config.toml
head_dim = 64
vocab_size = 6125
rope_fraction = 1.0
attn_scale = 0.125
init_std_qkv = 0.0316
init_std_down = 0.0274
lr_mult_qkv = 0.5
decay_shape = "linear"
Each number is 128 + 32 x the weight over its row's rms, rounded and kept within 0 to 255. Layers, rows and columns count from 0. The size above them is the row's rms in percent of the matrix's.

# layer 3 MLP down, 192x256, rms 0.122, rows 164-188, columns 0-127
size [104  93 107  93 102 102  96 104 103  97  95  95 126  99  97  90  98 102 101 103 101  91  95  99  98]
[[154 175 163 104 140 100 133 106 151 107 134  81 118 137 150 115 116 138 190 108  72 123 197 139  49  71 142 175 123 184 113 141  91 140 126 122 148 136 117 122 159 171  83 144 135 104 138 160 102 113 151 110 134  96 183 104  53 152 172  96 176 145 106 164  99 136 202 114  84  83 105  93 157  70 160  87  99 112 128 172 126 138 130 137 129 118 156 125 108 156 146 118 172 157 145 172 146 137 122  78 100 105  91  67 139 185 142 161 128 179  94  87 120  89 128 110 134 171 174  77 154 110 147 160 102 130 192 127]
 [130 125  86 129 114 142 173 133 135 108 138 141 129 111 100 190 158 156 150 115 129 158  56 146 176 166 105 141 113 126 126 103 189 115 103 119 147 121 144 117  80 143 183 160  70 121  99 135 119 156 103 102 129 176 118 115 135 118 134 133 113  95 143  95  76 202 161 151 117 137 106 138  84 125 111 123 106 159 108 180 154 110 190  23 172  68 115 140 163 140  81 184 119 155 101 132 104 102 118 190 160 139  93 128 141  84 119  77 133  75 149 107  74 138 191 129 121 113 127 140 133 155  80 143 193 166 134  74]
 [113 141 156 119 123 168 103 148 139 128  84 150 144 107 119 153 140 145  73 121 154 149 199 157 127 103 118 179  85 125  48  82 109 152 173 196  85  88  71 111  70 152 144 176 122 108 158 150 171 161 155 143 107 150  74 117 137 160 120 137 121 140 150 104 145 153 158 118 167 140 211 158 144 126  85 112 223 164  86 162  72 106  95  82 158 182 101 171 151 149 148 155 183 134 127 148 174 145 159 127 178 111 124 115 153  79  96 106 178 132 179  98 128 128 169 115 143 119 147  44  76 141 106 166 181 116  92 152]
 [153 183 102 114 112 158  75 118  71 181 134 140 117 136 116  96 105 128 155 155 191 145 159 157 149  88 171 117 126 106 186 188 183 155 150 136  77 102 124  94 158 133 148  81 135 131 132 108 124 126 125 163 202 135 172 147 136 106 105 101 182  73 141 156 128 149 112 144 180 129 147 154 127 124  73 197 149 176 107 131  86 105 136 151 138 124  84 140  94 140  87  77 100 145 122 137 110 113  68  85 157 133 141 146  76 122 107 102 131 110 138  91 130 117 126 206 151 109 114 117  83 100  91 136 128 130 170 148]
 [ 66 111 130 110 102 102 154 138 184 130  69  92  92 166 126 164 157 111 161  94 166 128 140 155 131  93 173 111 123 126 101 123  86 127 130 116 124 186 131 151 131 157 136 110 146 125 141 139 219 102  98 115  59 153 133 166 206 151 107 108 118 157 107 115 107 123 135 133  79 139 145 143  77 124 126  95 184 148 125  77 149 198 150 141 103 221 120 137 135 133 120 168 142 127 144 109 133 114 124 148 141 140 117  83 131 162 120 155  80  69 149 150 129 172  93 100 106  96  85 118 138 154 170 104 111 166 133 114]
 [151 113 125  83 102 115 159  81  96 129 119 119 113 110  94 108 131 125 140  92 107 151 167 160 158 147  76 109 157 211 145 130 151 140 163 107 165 141 179 148 145 106 142 105  95 135 132 166 102 144 138  95 169 127 133 131  82 142 131 137 117 121 117 107 166  85  44 159 159  94 132 160 165 187 145 135 120 155 115 116  89 142 154 165 125 137 145 168  55 135 133 110 123  70  49 155  87 121  68  91 151 103  76 117 127 122 183 155  72 129  40  96 116 129 161 136  95  96 114 109 182 112  96 148 126 111 111 106]
 [154 159 126 120  64 100  80 113 168 160 154 170 101 114 123 123 135  96 140 114  89 119 123 145 117  49 169 102 122 102 159 142  75 212 111 130 121 170 129 172 152 111 134 154 154 120 161 148  93 126 168 106 130  98 134 112 177 141 142 189 195 117 134 166 113 115 166 149 162 203 138 164 170  79 112 132 111 131 107  80 126  29 147 157 108 193 169 161 170 112  71 112 121 125 130 133 109 103 123  93 116  97 133  86 108  63 137 159 129 153 108 122 195 113  79  77 126 123 127 145 181 131 138  71 181 126  99 125]
 [138 133  74 154 117 146  80 140 158  81 102 132 105 115  61 104 116 161 169 129 100  92 149 127 143 100 106  98 103 197  79 148 142  99 167 106 135 109 169 131 114  87 165  73  99 121 193 154  69 102 107  80 153 104  92 111 121 107 119 189 184 150 181 137 157 116 159  47 142 182 101 126  93 127  83  83 123 131  85 143 120  84 165 126  76 118 160 134 173  97 155  75 153 195 148 129 135 144 116 160 101 127 119 105 142 179  96 105 165 146 112 124 119 137  97 152  67 126 135 100 156 218  48 151 123 141  95 116]
 [149 112 164 130  92  75 151 140 147 139 178 132  94 187 152  93 115  80 165 157 100 165 126  76 130 158 115 182 150 162  78 155 151 107 118 114 145 142 162 136 149 144 159 150 106 106 163 130 101 115 111  41 104 158  95  51 147 100 137 141 162 159 127 103 127  59 160  95  97 164 157 127 135 118 100 116 109  89 104 147 126 134 122 157 117  83 129  85 155 150  81 146 135 173 128 141 155  40 156 102  59 133 152 106 117 148 159 144 157 107 118 134 107 135  83 144 142 139 103 148 120 120  86 163 121 169 141 100]
 [215 147 153 138 172 115 139 137 158 150  78 134 106 114  98 108 127 132 143 121  53  94  81 146 112 194 109 132 101 137 103 137  99 128 164 114  90  91 108 151  84 141  88  64 135 114 106 136  84 136  99  99 139 142  78 161 171  77 147 149  96 171 149 139 109 167 114 162 115  92 135 158  71  71 205  86 167 111 112 127 180 121 132 123 134 159 109 132 113 186 124  99  88 128 101  95 111 176 150 162  91  90 124 170 121 118 104 154 151 163 160 160  90  62 117 180  76 116 186 148 165 152 171  99  89 144 122 169]
 [ 99  62 143 128 116 124 144 146  70 116 140  74 153  95 104 144 140 130 142  78 106 151 212 151 102 140 143 130 143 116  73  60 141  71 172 169 136 115 114 157 129 164  74 138 131 104  82 152 140  75 125 197 125 135 115 124 108 118 131 140 110 146 166 136  95  98 105  85 106 141 177 128 109 136  86  89 206  82 131 158 117 152 121 106 101 181 120 155  84 137 154 129 122 121  91 112 134 124 144 109 126 127 191  99 145 104 129 127 138 112 131 116 133 155 215 154  39 127 168 125 134  78 125 141 121  95  80 131]
 [ 78  74 131 140 143 133 100  75 137 149 114 173 163 115 111  94 153 124 164 180 144 113 173 105  84 105 137 193 132 159  80 152 168  80 122 134 156 155 143 103 151 145 144  85 159 103 141 142  93  95  77 135 140 135  76 171 152 111 138 109 158 153 139  80 131 156 116 122 101  95  47 182 161 116 209 135 169 108  93  80 172 122 165 132  83 122 102 160 147 149 117 113 165 169  87 144  97 126  94 107 140 196  97 132 167 168 159 128 114 136 144 139  81 131 129  96 112 153 101 187  99 139  70 113 121 156 117  82]
 [145 127 175 110 156  81 114  70 165 172 125 136 120 138 127 130  88 111 130 154 152 156 155 187 112 160 150  81 124 110 196 169 129 125 114 154  91 127  71 146 106 159  72  80 126  65 117  92 189 129 152 143 150  93 199  95 135 160 114 117 116 141 115  79 182 111 134 156 145 100 178 136 170  87 164 122 141 138 164 127 168  57 128  98  73 120 142  16 112  67 143  90  56 142 135 140 107  87 134 102 123 156 151 118 174 114 123  80 189 103  66 138 152 138 143  73 117  41 148 187 136 154 139  93 110 156 138 137]
 [121  74 126 150 124  66 123 105 147  84 155 126 144 135 159 145 108 153 143 147  98 132 131 143 131 150 113  82 186 101 146 141 154  69 137 134  97 101 146 104  89 107 142 122 110 214 107 183 211  55 126  61 140 119 182 103 111 155 130 104  84 134 146  79 134 121  95 116 167  80 112  59  87 119 133  73 170 108 112 126 120  88 151  96 162 115  95 131 136 105  71 144 140 148 124 130 110 153 151 145 156  83 163 165 101 124 118 142 118 163 182  90 135  92 121 138 138  86  99 140 149 131 105 115 117 103  64 168]
 [118 144  69 108 179 120 120 123 141 167 144 145  98 168 125 122 170 128 121 141 132 164 137 163 111  99 122 117 128 125 129 164 162 136 146 133 126 127  92 157 122 118 185  60 129 117 145 147 146  90 154 182 126  98  89 153 163  75 128 136 146 175 117 137 123 105 179  88 148 143 149 178  86 124  98  92 101  78 153  90 199 185 125  87 121 135 105 190 108 122  54 186 141 160 144 138 131 123 116  92  86  90 140 121 102 124  86 129  81  84 109 136  94  81  88 120 184  82  65 129 141 135 162 102 162 136 212 101]
 [170 116 122 123 159  99 137 125 132 136  77 147 137 113 139 147 100 116 127 130 137 115 148 163 185 116 149 109 143 145  83 111  99 127 111 107 176 139 111  68 136 124 116 144  65  83 101 108 127 108 146 139 111 178 182 191 167 123 119 103  79 165 112 101 168 126 185 122  80  80 125 118 178 152 116 164 102 122 167  71 134 146  81 110 104 132 158 139 138 208 105 105 139 111 118 101 162 136 150 144 157 147 151 144 139 177  80 184 122 118 132 130 171 103 184 170 124 152 109 140  72 150 113  71  91 114 106 187]
 [ 80 100 112 100 146 121 142 129 172 127 155 121 108 180  78 145 120  96 138 154 139 115 122  92 128 128 113 120 130 159 132 125  88  78 135  89 150 170 134 126 157 153 107  98  79 141  95  84 155 115 115 125 136 140 156 123 140 165 136 150 139  66 233 149 160  85 105 147 161 103 154  30  93  52 144 144 117  72 114 139 118 172 182 165  62 145 151 156  94 145 136 170 118  95 111 114  81 148 147 194 120 123 104  89 136 121 126 113 118 115 146 143 147 122 125 158 128 103 125 191 123 160 105  67  83 123 100 174]
 [140  97 117 109 108 114 157  99  89 147 167 132 108 202 107 181  91 178 102 133 116  97 184 140 126 181 132  78  92 110 120 178 133  97 130 126 134  92 144  90 133 166 106  87 114 188 134 103 117  92 150 142 149 125 113 119 155 105 130 130 139 145 188 175 111 112 138 180 179 125 148 174 154 124 155 110 142 147 127  93 143  74 154  58 137 133  93  96 115  89 177 106  85 204 187 112  98  94 119 161 159 112  92 150 113 213 105 115  71  98 144  78  91  90 118 101 111 154 144 145 172 108 118 193 108 162 141 124]
 [130  63 114  69 109 102 132  78 124 175 151  95 121  86 121 116 147 169 116 126 118 125 114 128 135 131 130  66 165 147 128 155 100  71 116 109 159 194 168 146 144 152 110 161  90 130 100  94 126 161  75 114  91 146 160 110  75 114 185 174 117 208 160  86  78 191 114 129 111 139  89 131  91 115 139 127 195 115 129  74 126 130 155 104 136  81 165 105 146 120  90 190 115 131 216 224 120 140 134 158 125 126 121 178  72  68 128 146  86 167 185 116 142 128  94 129 145 149 139 102 120 133 113 111 141  92 136  83]
 [180 100 156 108 112 175 156 132 108  99 157 123 143  58 113  80 203  90 103 124 113 192 171 149 100 139  88 118 123 136 132 171 181 141  87 117 139 111 126 153 102 129 119 128 131  95 142  97 153 146 143 130 151 179  97  61  85 119 106 117 141  91 103 133 143 130  99 112 121 154 185 129 162 114 123 115  76 133  95 130 102 136 116 105 121 109 132 189  94 155 105 181 119 115 103 153 169 171  85  81 106  64 122 179 181 126  81 138 102  88 121 151  65  73 101 140 120 150 104 154  99 110 148  75 163 133 171 122]
 [ 97 153 133 127 117 130 172  91  98 119 111  41 135 146 105 122 142  78 148 158 140 167  89 152 132 119 155 164 103 112  98 101  87 144 147 184 155 126 153 116 125 156 110 167 135 110 137 123 131  84 133 139 155 111 197  88 116 102 106 158 159 161 166  78 156  82 139 128 141 159 129 143  92 154 114 143 151  50 102 143 133 120 164  92 151 129 150 179 162 117 134 116  92 141 108 122  79 145 134  55 162 131  51 133 154 125 110  81 101 119 133  81 126 136 113  86  48 154 107 162 135 142 159 112  98  91  87  61]
 [147 139 148 123 107 126 101 134 123 164 155 150 128  84  88 135 182 105 151 144 118  94 146 120 146 112 117  96 171 134 134 132 224 108 105 118 113 117 179 153  81 132  90 161 136 171 167 140 137 150 156 101 105 149 184 118  91 128 129 161 153  98 166 139 169 155 104 164 136 137 119 144 125 131 107 104 166 115 153 112 178  94 113  71 142 162 133 101 183 146 169  95 152 126 120 141 138  68 154 123 150  91 159  79 147 128 180 159 143 176 136 164  97 174 103 103 148 137 136 128 137  77  95  98 164 116 161 173]
 [ 98 164 185  33 149 113 130 131 152  87 102  95 102 168 169 129 154 104 147 141 119 144  96 114  86 179 146  79 180 121 161 162 119 164 161 148  93  88 143  76  67 121 112  81 121 126  81 183 133 150 154  91 131  75 176 174 147  92 113  88 141 162 135 129 129 185 137 102  76 156 105  83 108 140  70  63 127 130 123 108  60 159 160 163 107 163  62 139 135  84 150 143  88 150 128 105 146 136 124 166  95 120  98 149 123  95 124 178 104 101 119 174 125 126 173 126 166 117 104 124 147 171 150 145 182 110  64 162]
 [127 102 111 111 164 105 156 141 122 158 141 164 151 109 196 115 157 127 164 140 125 160 134 107 140 136 118 130 107  68 149 119 113 104 150 142 140 154 147 188 106 103 138  98 113  99 121 129  84 129 103 144 183 135 100 123 134  89 169 126 194 157 119 130 216 163  68 131 120 116  84  71 113 149  78 136 116 114 100  75  70 121 136  90 125 140 172 140 142 128  42 123 115 166  98  93 147 132  97  88 140 155 132 131  95 104 101 111 137 189 127 163 129 121 155 125 140 132 101 150  80 151 143 137 127 130 157 125]
 [187 111  89 159 174 102  97 153 151 139 115 114 147 105 127  99 162 127 124 182  46 153 156 110 124 146 165 158 164 117 116 138 132 147 100  86 137 201 142 183 133 127 156 127 111 176 132 212 113 133 115 134 126 155 105 151 128 179 153 102  70  82 128 114 189 101 123 132 201 131 179 188 161  64 164 129 132 142  94 118 166 146 100 129 145 133 103  85  94 101 172 156 165 155  97 127 106 136 162 171 161 137 139 138  75 152  87 107  68 114 119 170 172 143 141 142 121  88 200 181 122 162  94 185  91  97 168 133]]